Each number is 50 + 10 x the weight over its row's rms, rounded and kept within 0 to 99. Layers, rows and columns count from 0. The size before them is the row's rms in percent of the matrix's.

# up: layer 5 MLP up, 1024x256, rms 0.065, rows 239-291, columns 192-255
# down: layer 5 MLP down (transposed), 1024x256, rms 0.0454, rows 239-290, columns 192-255
up239 097:61 59 40 41 59 61 53 65 52 44 39 56 50 49 34 34 61 65 29 50 60 62 40 49 39 56 37 54 60 50 51 44 58 34 28 39 64 61 51 59 46 48 58 56 44 40 41 42 74 53 58 65 53 60 40 47 58 45 58 45 47 54 64 57
down239 107:38 47 63 45 48 60 51 42 59 61 46 45 72 40 41 56 59 51 58 51 46 42 42 74 59 70 55 43 72 42 54 42 48 68 49 49 35 40 53 67 30 50 46 63 60 33 47 58 61 50 64 49 60 59 55 27 33 61 49 61 33 55 41 42
up240 102:59 51 55 50 46 43 47 46 56 55 45 66 56 56 43 51 61 62 44 32 36 53 63 61 60 57 47 68 70 38 46 50 69 47 56 52 64 46 31 56 41 41 32 41 20 52 68 42 52 28 54 51 47 23 41 41 47 39 54 47 64 63 52 54
down240 104:45 46 39 32 41 54 35 50 57 49 34 41 60 53 52 55 47 34 58 57 53 48 54 48 46 69 49 63 68 37 61 46 47 51 32 47 49 45 50 48 52 40 58 60 60 48 54 56 44 57 40 34 53 54 55 50 35 56 51 48 54 63 61 27
up241 089:48 43 63 50 71 50 50 51 52 71 38 39 38 46 49 41 48 43 54 51 52 41 61 72 46 53 39 54 46 54 47 53 41 32 58 53 48 55 52 37 47 41 52 64 68 56 42 30 68 39 52 47 55 60 60 38 40 42 48 48 52 42 78 57
down241 090:54 50 73 38 36 42 41 64 55 44 44 43 41 47 46 48 59 65 53 60 40 29 34 58 54 49 38 63 63 53 54 36 53 58 41 46 35 46 48 49 59 44 48 46 38 39 47 74 57 51 58 48 57 59 48 41 48 55 42 41 39 66 36 29
up242 101:61 54 31 55 58 40 52 53 54 68 42 45 45 38 52 64 62 37 39 31 50 43 62 40 58 50 57 57 33 50 43 59 49 41 32 45 62 64 51 59 36 46 63 51 62 50 34 52 51 33 32 21 53 59 61 63 49 64 57 31 59 51 62 45
down242 094:47 57 56 58 42 42 55 32 53 30 36 52 39 49 53 41 75 45 43 50 72 54 56 54 58 39 42 43 40 50 46 47 38 45 47 59 48 53 43 44 64 61 61 53 32 40 58 62 62 55 46 62 55 53 68 44 53 50 38 67 48 46 36 43
up243 109:29 54 54 44 70 64 40 48 41 64 31 48 30 57 40 34 49 38 62 42 69 66 55 42 50 69 46 55 54 57 40 44 61 39 45 37 46 62 47 33 55 31 55 46 48 52 28 45 59 41 59 45 48 34 52 56 54 49 71 37 60 67 41 47
down243 093:47 47 57 42 47 47 42 42 45 48 53 47 52 50 41 53 53 40 58 35 48 52 53 38 53 43 44 52 45 60 52 00 57 59 36 61 48 60 57 33 55 47 57 45 44 44 25 55 37 46 46 32 52 43 59 49 42 58 53 56 44 66 59 45
up244 099:46 47 23 54 44 45 50 48 48 55 55 61 56 59 62 57 40 45 62 48 55 51 50 68 59 59 43 57 43 69 39 66 44 41 53 62 57 58 51 55 52 36 60 62 55 48 50 41 58 58 37 65 46 44 69 33 38 37 72 40 60 46 67 37
down244 099:43 49 34 52 50 42 60 43 52 48 41 36 69 62 45 59 59 45 56 56 51 40 33 47 48 65 50 42 40 46 41 57 57 58 62 60 55 35 54 29 58 50 42 44 79 45 63 50 39 53 49 43 50 49 47 61 51 30 48 52 30 48 45 49
up245 069:57 47 45 49 47 55 50 49 72 58 63 44 55 53 47 57 49 44 27 53 55 52 49 45 59 34 55 49 38 95 47 93 41 47 56 54 73 37 31 63 48 48 40 47 49 51 49 26 45 46 36 57 50 52 56 47 43 44 47 52 48 28 55 62
down245 058:35 48 50 58 50 61 44 49 28 54 48 55 45 37 44 46 54 44 77 51 50 48 28 42 63 57 46 46 63 22 64 00 63 55 43 48 14 49 55 61 61 49 47 63 59 50 49 61 29 56 64 53 55 46 39 60 45 58 55 60 44 78 58 47
up246 096:38 53 56 57 51 59 51 65 62 39 57 53 54 47 56 38 49 51 56 25 40 57 51 39 45 44 42 72 47 58 63 44 50 56 42 52 54 48 50 59 40 57 63 56 50 46 45 60 45 50 55 70 59 39 56 52 56 53 68 54 47 50 39 53
down246 094:36 36 78 49 53 56 50 50 43 46 60 39 31 54 45 46 49 54 54 62 59 48 59 53 54 39 61 55 55 46 41 50 52 64 69 46 47 53 35 57 49 55 66 53 43 59 57 38 39 33 52 49 53 31 52 68 69 60 53 41 59 47 60 56
up247 108:44 64 36 51 54 50 33 51 41 67 43 53 57 51 35 68 43 63 33 39 38 64 33 41 51 41 44 47 51 49 51 57 61 53 64 39 35 56 49 39 47 40 40 54 27 41 48 41 49 40 46 47 57 47 60 54 46 31 53 58 48 49 51 47
down247 112:48 40 50 54 51 52 57 51 38 49 62 51 43 55 50 66 54 26 60 45 65 56 57 52 49 61 61 46 54 55 45 52 33 57 53 37 64 46 65 46 55 57 41 53 57 53 59 52 55 44 49 39 38 41 58 51 53 38 42 38 69 59 41 66
up248 095:55 58 30 54 42 64 50 57 50 54 65 59 45 67 61 54 62 55 53 30 43 66 49 38 54 72 42 54 47 48 60 52 40 57 54 33 52 62 53 46 38 47 69 40 73 50 41 54 41 51 38 47 43 39 65 36 44 44 44 32 55 61 48 43
down248 093:45 51 44 70 49 49 53 54 32 64 46 42 23 54 64 59 55 46 64 38 36 56 47 53 39 52 59 49 62 46 36 54 63 53 46 55 61 59 57 45 48 63 43 30 40 68 62 44 58 49 39 55 57 51 46 44 60 42 53 35 58 60 43 42
up249 102:36 66 59 58 66 48 53 40 59 62 52 71 48 57 49 57 51 52 48 45 45 48 59 37 62 49 54 66 63 47 60 54 46 44 37 49 49 48 47 53 59 55 55 42 56 44 46 47 66 41 35 53 39 30 68 67 57 48 41 52 55 57 46 41
down249 101:45 63 56 65 42 28 39 60 54 51 55 40 58 46 48 45 57 47 47 58 55 54 61 38 66 57 45 52 52 44 57 51 65 55 62 53 46 57 42 46 56 44 47 51 50 68 54 57 41 48 57 32 51 49 55 57 55 43 53 50 50 49 53 66
up250 093:48 60 47 49 39 51 53 58 42 50 50 32 47 62 37 44 55 47 57 45 58 57 57 68 38 49 58 47 55 57 35 56 40 42 53 41 61 62 53 53 64 55 53 24 57 52 49 46 46 54 36 64 49 42 57 41 49 63 55 47 59 63 61 43
down250 092:53 33 51 51 54 50 64 56 40 67 40 65 36 63 61 44 48 69 51 51 50 54 61 52 55 58 56 37 42 53 54 63 54 58 64 50 53 52 47 40 56 38 53 73 56 45 63 38 44 55 39 44 49 30 53 65 46 47 58 51 56 40 49 53
up251 099:35 55 60 54 62 50 49 44 67 58 57 48 29 64 47 44 53 28 57 51 56 41 54 53 48 62 78 54 53 54 42 48 33 43 38 31 47 54 62 53 45 50 51 40 65 58 31 60 52 48 55 50 45 41 67 48 46 47 68 53 54 55 52 41
down251 097:45 55 40 43 48 62 44 45 36 41 52 33 41 49 52 35 50 53 35 51 60 50 49 35 46 47 56 59 61 53 63 40 52 46 53 51 56 33 59 45 55 33 46 45 50 57 47 57 47 37 38 61 43 74 53 32 71 37 54 32 41 50 50 53
up252 097:50 45 46 52 53 39 55 21 46 53 58 39 39 62 45 45 53 50 55 45 30 51 51 44 59 48 46 68 52 38 46 41 75 45 61 43 61 47 55 42 58 34 45 56 54 51 42 58 57 36 49 60 49 40 38 58 46 50 56 53 58 65 63 56
down252 091:61 37 34 72 40 46 49 60 44 62 51 31 51 54 47 67 54 47 55 53 47 51 62 46 57 53 48 55 56 41 46 35 61 43 40 61 43 49 48 52 59 39 49 50 63 50 68 55 61 36 36 46 53 32 64 31 61 46 48 37 63 47 64 53
up253 113:39 56 55 29 55 46 51 65 45 42 47 41 48 44 55 43 39 39 52 43 32 55 54 67 51 56 49 44 60 49 41 55 49 47 38 29 53 57 52 38 57 46 64 56 55 44 49 49 49 55 34 48 28 55 55 54 60 47 65 26 55 57 48 50
down253 108:49 56 66 54 35 46 47 47 57 54 53 55 55 39 45 48 45 56 40 41 56 54 47 52 58 18 33 31 45 52 62 56 41 57 38 38 54 48 64 57 53 31 51 47 41 46 38 53 31 58 59 52 44 43 55 66 46 53 48 51 47 60 41 49
up254 118:35 44 46 31 53 40 44 45 52 53 42 53 27 61 37 50 57 30 49 39 50 54 46 46 51 71 45 59 40 49 45 45 56 52 47 51 50 71 56 38 63 52 65 55 44 64 38 44 55 49 52 39 49 43 41 54 61 48 56 33 48 61 57 46
down254 092:57 32 57 49 42 47 49 43 46 56 58 73 62 55 47 57 47 24 81 49 44 57 45 46 44 63 43 49 37 52 43 00 52 59 46 54 41 43 45 38 54 40 46 43 57 52 49 59 45 51 51 45 55 44 52 45 30 54 68 46 53 65 52 56
up255 115:48 33 44 37 42 43 35 49 49 36 58 66 64 53 49 41 54 61 63 61 54 50 54 56 55 71 50 60 49 64 58 53 53 51 48 34 59 41 41 57 55 53 58 42 54 56 49 33 46 47 55 62 45 34 25 72 61 61 54 44 59 41 35 38
down255 118:71 56 31 37 60 49 55 62 55 48 47 46 42 60 46 54 62 63 45 53 54 50 48 45 42 66 39 53 57 56 54 49 60 59 52 61 58 65 43 51 40 64 51 51 60 46 40 51 50 53 49 45 30 53 55 65 58 46 53 45 34 55 51 59
up256 107:47 54 55 57 49 37 39 39 64 59 54 52 49 55 51 34 42 43 39 43 45 51 44 48 57 56 54 53 55 53 36 45 55 51 52 57 48 62 51 38 40 31 49 42 58 53 38 51 66 60 33 39 48 48 43 49 71 58 62 33 56 51 61 55
down256 101:57 46 50 60 53 61 56 60 57 43 45 57 42 40 53 47 44 41 44 41 30 50 51 31 41 52 43 47 62 48 65 39 56 73 62 44 56 61 52 60 39 48 50 40 38 50 61 57 51 43 44 37 63 44 53 55 45 44 37 47 76 51 49 44
up257 117:55 43 48 37 59 39 21 62 44 68 69 59 29 58 45 56 46 48 42 55 36 56 65 67 61 42 55 62 43 51 51 50 46 32 38 52 57 60 34 38 54 34 61 47 54 67 59 53 53 56 41 38 38 68 54 37 58 60 49 40 69 64 46 49
down257 136:34 51 41 41 49 50 50 40 60 46 60 63 47 55 46 48 50 50 56 50 41 45 59 62 39 59 38 41 42 46 49 56 60 40 59 70 54 41 59 33 45 44 32 67 55 47 51 41 52 46 43 67 60 51 47 44 44 45 52 51 43 52 68 40
up258 103:47 57 46 49 45 59 41 60 64 42 56 41 46 51 61 31 57 52 49 28 44 41 41 47 55 56 34 45 51 47 56 48 65 51 59 41 56 54 48 37 61 52 62 42 42 56 50 62 56 34 45 38 43 51 53 55 44 59 66 32 63 54 51 53
down258 098:61 44 60 47 52 42 47 54 65 50 70 61 45 53 56 46 60 59 41 18 46 55 44 54 52 50 42 34 49 48 57 40 51 44 49 52 47 52 45 52 51 44 49 52 68 42 40 44 63 51 44 64 41 45 43 43 39 55 54 42 55 45 37 49
up259 107:58 61 65 47 68 41 50 53 57 31 62 43 41 44 44 59 54 52 68 45 47 52 50 64 54 47 40 77 51 52 50 51 51 42 60 52 56 53 50 57 56 43 75 41 53 56 40 66 58 45 54 36 36 46 48 57 45 38 49 27 42 49 53 61
down259 099:67 50 56 60 44 47 73 65 49 62 32 56 48 56 43 54 56 48 36 41 56 70 54 54 48 26 50 52 71 58 36 43 39 51 64 54 54 32 53 53 50 41 40 63 60 52 59 53 43 36 66 58 44 69 41 57 54 45 41 57 45 57 40 49
up260 103:36 29 39 53 49 68 42 51 52 47 65 48 29 54 39 39 51 51 48 29 69 52 53 44 57 62 47 54 46 55 35 46 51 45 39 64 58 76 52 53 57 67 55 54 44 62 51 60 54 41 46 42 31 40 43 60 44 50 59 43 68 53 63 43
down260 098:45 45 32 50 45 34 51 42 36 51 46 63 61 41 72 63 63 50 39 39 36 41 66 51 52 43 68 54 32 58 47 57 50 46 61 49 54 47 63 78 37 47 54 44 52 51 39 71 40 71 53 31 65 40 40 51 48 41 45 55 59 44 43 53
up261 112:62 23 46 39 64 57 51 53 57 38 52 57 41 50 57 57 62 42 50 51 35 63 54 40 53 45 52 51 44 52 60 56 57 55 67 46 54 45 35 24 66 36 58 33 49 63 37 59 54 39 64 27 66 39 51 51 42 55 54 39 61 56 55 51
down261 119:65 64 54 16 43 55 33 38 58 57 35 37 50 45 36 53 58 48 45 60 26 58 57 51 48 47 48 34 39 54 65 51 51 61 51 60 53 34 52 49 50 45 41 58 51 58 60 51 50 36 26 59 42 50 60 46 45 58 51 57 53 43 46 60
up262 103:44 62 58 37 53 42 38 46 53 58 38 50 47 57 34 42 60 40 66 35 66 45 58 38 55 39 48 59 57 48 45 52 58 45 48 51 65 66 42 43 59 34 53 28 60 60 60 62 47 49 40 51 63 58 79 52 69 44 41 54 43 46 44 34
down262 092:38 48 52 40 54 67 42 42 51 59 51 45 33 55 51 57 60 46 73 34 30 48 60 57 34 46 32 45 50 38 50 54 64 32 51 67 43 34 58 54 51 47 63 52 44 59 51 40 32 54 49 56 43 40 44 48 50 45 60 59 50 55 73 75
up263 085:38 37 57 66 37 53 57 54 50 58 57 62 54 63 52 66 63 53 49 47 48 49 53 48 44 43 44 52 49 52 52 51 43 36 64 43 49 56 35 53 63 54 48 35 26 69 41 55 36 52 58 35 48 21 40 47 35 56 55 47 52 65 55 30
down263 084:45 46 46 38 54 46 28 61 40 44 58 62 39 56 35 51 58 45 66 53 41 56 63 30 58 38 52 36 44 50 58 37 53 52 40 43 30 43 42 46 72 45 48 51 46 53 62 52 32 57 42 59 49 60 61 42 76 49 64 51 45 72 36 56
up264 105:56 61 51 19 68 46 57 55 53 53 54 60 56 54 62 59 49 48 36 49 45 43 54 49 52 47 49 47 36 45 35 52 53 51 60 38 52 53 42 36 44 59 42 37 30 48 40 62 63 52 59 46 63 44 32 46 52 55 55 38 39 58 61 68
down264 117:38 54 61 40 63 33 31 61 38 47 51 54 54 54 44 73 48 63 41 54 41 62 29 49 44 61 56 46 60 51 26 45 47 51 60 49 55 61 38 33 48 47 57 49 60 55 66 57 47 55 56 51 68 35 49 47 52 54 56 56 57 47 65 59
up265 098:37 66 41 55 52 52 35 34 45 38 44 48 63 45 49 38 33 57 58 38 57 49 55 62 59 59 62 65 44 61 49 45 42 41 63 52 59 51 44 64 67 35 40 71 48 43 46 52 40 26 56 25 57 54 50 54 45 43 60 43 65 58 57 61
down265 098:48 43 27 47 47 59 56 46 42 51 54 33 57 53 58 53 56 44 48 47 48 53 50 34 57 42 61 48 47 46 62 52 48 54 45 30 43 63 63 64 55 47 51 54 34 63 52 47 58 53 52 65 46 28 49 46 46 46 46 57 52 45 55 52
up266 107:56 44 47 48 54 67 59 55 65 42 61 72 47 57 28 69 48 50 46 54 48 57 43 58 49 63 48 60 61 58 53 49 60 27 50 70 38 55 43 37 41 43 65 59 49 65 46 44 58 63 47 65 36 40 44 64 44 56 54 47 48 50 58 37
down266 105:58 68 50 63 61 51 39 54 52 62 56 37 54 51 66 43 64 57 52 55 39 37 57 55 58 59 38 72 46 51 36 40 45 46 33 51 38 59 53 43 39 55 39 54 58 57 33 65 42 59 40 47 55 56 36 38 42 59 69 56 44 50 39 43
up267 096:42 47 46 58 51 46 58 50 63 51 51 56 37 51 44 24 58 50 49 40 65 52 69 53 53 48 43 30 32 46 67 43 68 42 53 46 56 62 34 53 49 55 38 55 52 53 50 45 50 56 43 47 29 28 54 47 58 51 57 60 61 62 40 32
down267 091:36 41 54 45 38 36 47 48 42 48 42 66 50 59 57 48 61 48 45 62 54 46 31 53 59 56 48 44 46 70 54 59 27 47 57 48 54 46 68 50 49 49 64 41 57 45 52 57 54 58 59 56 48 44 76 37 61 41 45 54 49 43 35 64
up268 098:56 56 54 54 44 27 39 68 53 47 48 38 56 42 39 46 59 44 33 57 55 51 49 30 38 54 78 56 48 51 39 49 55 40 54 61 66 57 50 48 58 45 49 75 32 46 56 64 46 44 57 64 53 49 54 45 39 37 42 57 79 51 69 23
down268 098:46 49 51 52 59 54 65 55 56 40 47 58 48 47 59 61 48 66 40 09 46 52 51 60 47 52 57 40 52 56 61 49 44 35 55 60 38 42 55 38 56 32 61 39 54 38 57 49 46 32 58 37 33 54 76 34 53 37 45 62 58 52 56 39
up269 107:30 59 46 49 47 28 42 53 55 54 48 55 52 70 44 48 43 35 38 61 57 62 47 43 59 65 58 52 52 55 40 51 55 40 45 56 57 55 58 57 41 54 46 40 40 64 45 40 44 51 62 36 59 68 47 57 55 49 47 64 45 51 64 49
down269 110:45 60 39 45 35 51 33 48 52 62 51 58 38 51 53 45 45 37 71 51 60 48 50 42 46 52 37 45 66 45 48 43 58 58 51 57 50 47 50 48 47 69 38 43 46 54 47 55 48 57 68 60 41 51 46 48 49 45 49 51 65 54 39 57
up270 110:50 54 49 37 60 35 40 48 39 40 63 49 52 72 43 61 32 45 51 51 32 56 40 41 43 48 42 65 57 49 51 56 73 60 49 64 44 49 60 38 40 46 50 50 52 60 35 64 64 61 25 67 58 42 51 64 48 29 45 53 72 54 37 45
down270 109:51 31 49 45 47 56 56 46 45 64 48 54 47 37 48 45 26 48 45 43 53 54 40 49 42 58 42 70 51 49 63 45 47 41 37 48 42 51 72 56 52 58 65 74 72 42 67 58 56 44 41 54 26 52 64 41 52 37 39 54 54 41 62 46
up271 085:46 53 53 56 48 53 41 41 48 58 60 56 62 54 44 39 54 35 48 53 55 60 60 53 48 53 42 57 51 47 26 50 48 42 47 65 64 67 66 48 52 66 59 70 60 49 33 33 53 43 40 66 33 50 59 44 47 40 49 54 52 34 35 60
down271 092:69 73 47 44 40 66 46 53 51 44 50 54 52 53 52 39 38 60 40 49 48 39 43 45 59 41 65 41 63 48 60 39 63 70 59 35 48 41 38 55 54 48 53 42 34 27 46 67 48 49 56 48 47 66 57 55 57 44 66 61 57 59 63 60
up272 096:41 54 28 60 40 51 36 55 37 46 53 45 59 54 43 57 63 64 43 41 57 58 50 27 48 55 34 60 44 38 42 50 66 52 32 36 42 66 59 65 51 41 56 65 42 45 56 46 48 42 31 56 58 49 60 60 66 49 48 53 47 42 60 46
down272 100:61 47 56 40 46 49 46 41 38 43 42 45 36 58 53 59 39 59 56 67 36 46 41 44 59 45 63 62 54 52 51 46 52 53 35 58 45 32 41 52 58 50 45 28 56 64 54 43 30 45 53 47 55 37 56 42 52 65 40 39 57 61 45 59
up273 105:17 39 39 42 52 49 59 35 51 43 49 49 41 60 50 54 53 56 45 55 24 53 48 57 39 52 56 39 53 45 47 54 61 26 22 71 51 50 43 63 62 41 51 54 50 56 33 60 53 51 40 57 49 36 61 44 56 43 54 41 60 45 42 45
down273 110:47 68 62 50 32 30 45 52 48 44 57 56 49 54 56 41 48 56 52 46 53 49 35 61 61 50 56 45 43 48 31 51 53 51 46 33 57 35 31 65 63 48 46 53 39 42 54 58 45 58 63 42 44 68 41 29 53 42 69 47 45 47 50 47
up274 108:52 44 44 30 65 51 54 35 52 39 58 68 46 61 42 56 46 58 47 44 31 34 57 50 54 62 68 42 48 49 58 43 52 50 47 45 28 48 42 50 52 23 58 45 76 54 59 42 53 45 48 53 42 66 26 63 63 43 55 53 58 62 60 45
down274 106:55 62 52 49 57 55 43 41 48 42 46 56 53 53 41 48 56 40 59 49 41 52 54 44 63 56 55 61 42 40 55 51 57 63 84 56 44 50 42 44 57 45 60 44 45 56 59 38 46 52 45 43 52 48 54 56 52 42 75 63 57 34 55 39
up275 091:41 26 69 53 51 53 58 48 47 37 54 66 60 53 42 45 43 40 59 48 62 42 50 46 76 71 40 51 36 47 58 57 56 48 39 32 69 47 46 42 71 60 47 56 52 56 41 59 47 54 48 63 71 50 51 37 27 42 50 40 57 61 48 42
down275 091:58 44 49 38 41 59 54 58 40 55 33 34 39 48 45 54 61 48 32 46 49 48 47 53 56 46 59 52 57 52 46 59 54 63 43 39 66 45 50 49 44 37 51 45 54 32 68 33 64 44 53 37 59 60 53 68 41 48 49 49 53 50 51 62
up276 096:64 53 38 43 51 54 31 65 69 45 55 37 36 64 41 56 64 48 59 42 35 38 36 53 58 41 51 45 52 54 43 42 66 47 33 64 38 58 62 52 52 44 46 61 67 63 63 56 41 50 50 41 47 60 51 41 60 48 53 58 37 55 50 43
down276 088:46 45 50 59 40 42 40 52 53 67 51 43 40 53 36 46 37 61 61 68 40 48 61 56 56 54 45 46 31 52 54 43 61 52 52 56 49 54 41 55 47 61 57 51 54 46 70 68 52 55 41 41 51 40 53 38 75 43 42 46 60 47 40 57
up277 119:36 46 51 34 59 61 58 36 57 33 47 69 35 51 51 45 49 56 51 38 63 52 41 47 55 53 61 50 63 56 51 50 56 49 29 38 50 67 51 33 40 57 63 50 52 46 37 54 57 60 37 54 55 40 57 54 54 45 48 37 58 54 45 40
down277 127:51 54 40 74 57 71 60 43 51 48 49 45 62 41 51 57 39 29 46 60 63 73 47 51 54 36 57 71 38 58 60 52 60 55 45 40 47 66 60 60 40 61 39 49 65 58 59 52 44 59 34 68 55 39 48 53 38 53 44 38 56 66 47 44
up278 095:49 51 45 37 77 45 29 43 46 68 49 51 41 51 47 37 48 44 47 44 36 60 68 38 65 68 59 52 58 37 44 38 68 48 42 51 58 52 56 36 65 62 47 53 49 62 34 47 55 33 44 53 64 44 41 42 56 54 45 53 53 60 51 47
down278 096:33 45 60 55 49 49 20 54 37 34 43 63 51 48 61 41 53 52 65 56 48 41 42 62 48 58 62 62 54 25 50 18 47 47 55 61 26 49 59 53 63 45 70 43 55 59 47 61 53 49 67 41 45 39 53 58 60 54 52 40 47 64 59 43
up279 107:57 53 34 54 56 50 50 70 72 52 35 58 34 64 42 52 47 53 60 42 49 52 40 46 50 44 60 51 49 43 49 62 50 40 41 65 54 64 65 54 50 44 54 61 53 58 55 52 50 29 42 36 61 32 42 52 59 40 47 48 52 45 77 61
down279 108:56 20 50 44 38 54 50 40 41 42 49 50 55 40 62 44 59 49 47 57 59 46 44 40 44 43 65 48 40 53 53 51 46 50 49 56 26 55 33 37 53 45 57 57 53 56 50 53 48 60 43 55 39 62 45 45 66 53 56 36 43 34 59 51
up280 112:38 36 48 42 50 57 52 36 59 35 66 45 51 52 51 21 43 45 56 35 55 57 59 49 53 47 40 46 56 56 55 42 51 42 42 61 47 46 57 50 42 33 49 50 46 56 44 43 44 33 68 48 44 56 54 38 51 35 49 61 78 66 52 61
down280 124:40 42 54 52 41 54 41 47 55 63 55 44 44 40 54 53 47 43 55 38 58 56 47 37 47 54 41 53 45 52 35 47 49 56 63 31 43 55 59 58 45 63 34 39 33 57 67 55 54 66 48 31 55 34 66 49 39 50 27 70 45 36 54 58
up281 099:31 74 48 42 30 65 42 45 53 60 45 74 58 60 54 39 51 53 44 53 37 50 48 27 40 58 53 54 42 56 50 65 61 56 51 56 59 53 57 61 57 62 63 63 56 50 49 63 63 62 37 47 57 43 44 65 41 46 41 47 51 40 62 55
down281 085:46 62 52 39 45 55 58 33 45 61 56 58 52 55 44 52 70 68 26 52 26 32 67 55 57 56 54 56 63 56 44 57 53 50 46 47 67 44 53 70 54 36 53 36 60 42 54 53 66 42 41 40 39 40 61 51 48 48 48 32 52 52 54 39
up282 108:52 53 45 56 54 46 37 70 56 58 51 35 39 52 39 56 67 45 59 38 65 52 36 38 48 64 59 58 48 75 53 45 46 45 62 44 58 54 69 58 52 56 70 45 52 64 48 52 56 35 69 51 55 50 30 51 42 38 70 48 58 38 78 50
down282 109:44 55 52 30 57 61 58 59 65 44 46 43 54 55 62 48 37 28 35 50 60 61 40 35 52 44 40 45 54 45 50 49 37 51 38 56 44 47 46 45 41 34 54 66 41 34 44 53 55 45 63 47 33 48 55 33 52 61 52 42 62 53 58 47
up283 084:50 49 54 37 48 47 58 43 53 40 52 53 54 56 53 19 53 46 64 45 53 41 59 43 61 64 29 45 55 42 40 58 46 41 40 62 51 54 54 21 63 64 48 74 48 37 31 57 57 56 39 56 46 54 49 46 45 41 48 56 57 49 58 33
down283 073:52 48 66 71 43 35 41 55 38 53 44 57 45 39 63 62 47 50 61 39 57 42 55 48 78 57 35 50 47 49 58 33 54 60 42 50 42 43 52 74 50 53 44 50 37 48 54 43 54 51 30 27 51 52 45 45 35 61 45 57 71 57 39 56
up284 101:39 60 36 35 57 64 60 51 46 46 63 41 44 50 43 58 62 44 46 50 53 84 43 39 53 61 55 41 33 57 36 42 48 45 37 58 51 53 34 60 64 44 55 30 51 71 38 56 66 37 56 36 55 66 42 58 58 62 45 54 65 62 67 57
down284 104:56 52 55 54 45 34 53 40 64 54 41 31 37 53 51 53 43 53 57 37 51 43 39 60 64 54 43 48 55 47 48 55 57 49 37 51 49 42 48 56 57 50 53 47 43 55 54 47 52 49 62 54 55 80 60 29 57 51 57 49 39 47 40 60
up285 090:42 43 41 51 43 53 51 52 41 53 41 32 48 48 26 48 67 57 33 53 24 58 56 57 46 49 61 40 62 53 46 40 39 55 49 51 61 59 57 54 66 53 48 51 51 62 40 40 56 38 51 55 53 64 59 32 71 52 46 54 29 46 80 70
down285 085:42 34 63 44 59 59 52 61 52 41 43 40 54 47 33 37 36 54 58 66 54 77 54 52 50 64 50 67 53 48 38 41 51 61 71 39 49 40 60 50 57 56 59 47 47 45 28 65 49 48 67 52 59 48 56 52 65 65 36 54 46 57 43 40
up286 106:53 74 50 56 32 37 44 56 41 43 55 37 45 68 58 50 45 48 52 24 54 36 50 42 50 73 55 79 62 44 39 41 43 53 29 58 60 49 65 44 63 49 52 37 52 46 37 49 49 45 53 61 58 44 47 67 58 39 51 53 44 48 58 64
down286 103:44 58 50 55 63 50 56 31 40 72 59 51 47 62 51 53 46 59 67 42 36 43 45 24 47 65 35 60 39 48 39 57 47 56 47 67 44 65 56 47 48 46 39 41 44 47 58 33 45 44 42 61 47 53 42 37 53 47 49 59 48 60 43 43
up287 108:56 47 60 53 57 41 44 50 56 44 53 40 43 62 53 47 41 37 58 54 45 31 47 50 79 57 49 59 47 50 56 48 50 38 50 55 58 59 58 46 48 37 51 47 67 63 52 47 53 50 35 29 42 40 60 70 50 47 48 38 46 54 53 51
down287 101:47 52 44 57 55 37 60 34 45 41 40 56 47 60 66 27 55 54 40 38 55 48 47 44 63 48 37 39 42 45 48 48 48 51 63 37 45 53 46 39 38 42 38 33 42 54 42 51 49 44 53 58 43 36 63 67 56 62 38 70 59 66 54 43
up288 100:36 53 41 62 64 33 55 38 53 66 43 48 50 50 58 51 75 42 46 47 64 45 54 46 45 74 45 50 48 57 46 50 63 46 43 44 49 62 47 63 57 41 46 48 49 56 39 56 48 37 44 60 68 39 44 66 36 45 56 37 49 61 67 43
down288 103:44 48 52 66 28 64 44 47 48 39 58 45 64 47 54 49 42 41 46 56 67 48 46 53 43 57 46 43 45 40 53 44 54 51 45 56 55 44 62 45 57 52 37 38 44 53 39 47 34 76 67 45 64 29 60 62 42 63 48 49 55 63 45 39
up289 090:55 65 39 60 64 56 20 52 61 47 44 55 50 47 43 56 42 40 35 39 33 62 52 43 52 60 59 62 47 34 41 35 42 39 48 53 40 55 70 56 29 66 42 38 50 48 48 37 60 44 41 52 54 57 37 30 62 57 50 44 45 58 44 64
down289 090:51 54 40 56 58 57 53 53 49 44 41 48 44 49 64 52 50 50 55 48 56 47 43 56 47 42 40 31 34 50 71 49 55 43 39 53 56 33 43 51 67 55 56 69 52 17 50 69 38 60 74 47 40 57 39 46 60 38 55 63 41 55 56 31
up290 102:57 59 34 18 55 43 49 41 38 42 67 54 58 34 34 56 46 56 45 64 55 48 56 48 51 57 51 58 49 50 58 49 42 45 55 50 39 50 33 42 63 43 34 55 49 42 56 46 66 48 68 68 46 58 48 56 51 46 48 26 58 48 51 41
down290 122:56 65 44 47 50 39 55 58 67 45 54 63 58 62 63 56 62 47 31 36 54 35 52 35 51 52 52 48 51 47 52 51 60 57 37 65 37 54 32 31 52 69 44 56 44 44 47 48 54 46 44 56 49 58 53 45 55 54 53 50 58 52 64 62
up291 098:39 48 35 52 51 41 56 49 46 53 32 53 65 60 31 53 49 55 44 20 48 58 47 52 40 53 43 59 53 43 46 64 57 50 60 62 57 56 52 58 56 50 59 57 46 36 57 40 60 41 29 61 71 33 54 45 52 60 52 52 61 45 51 58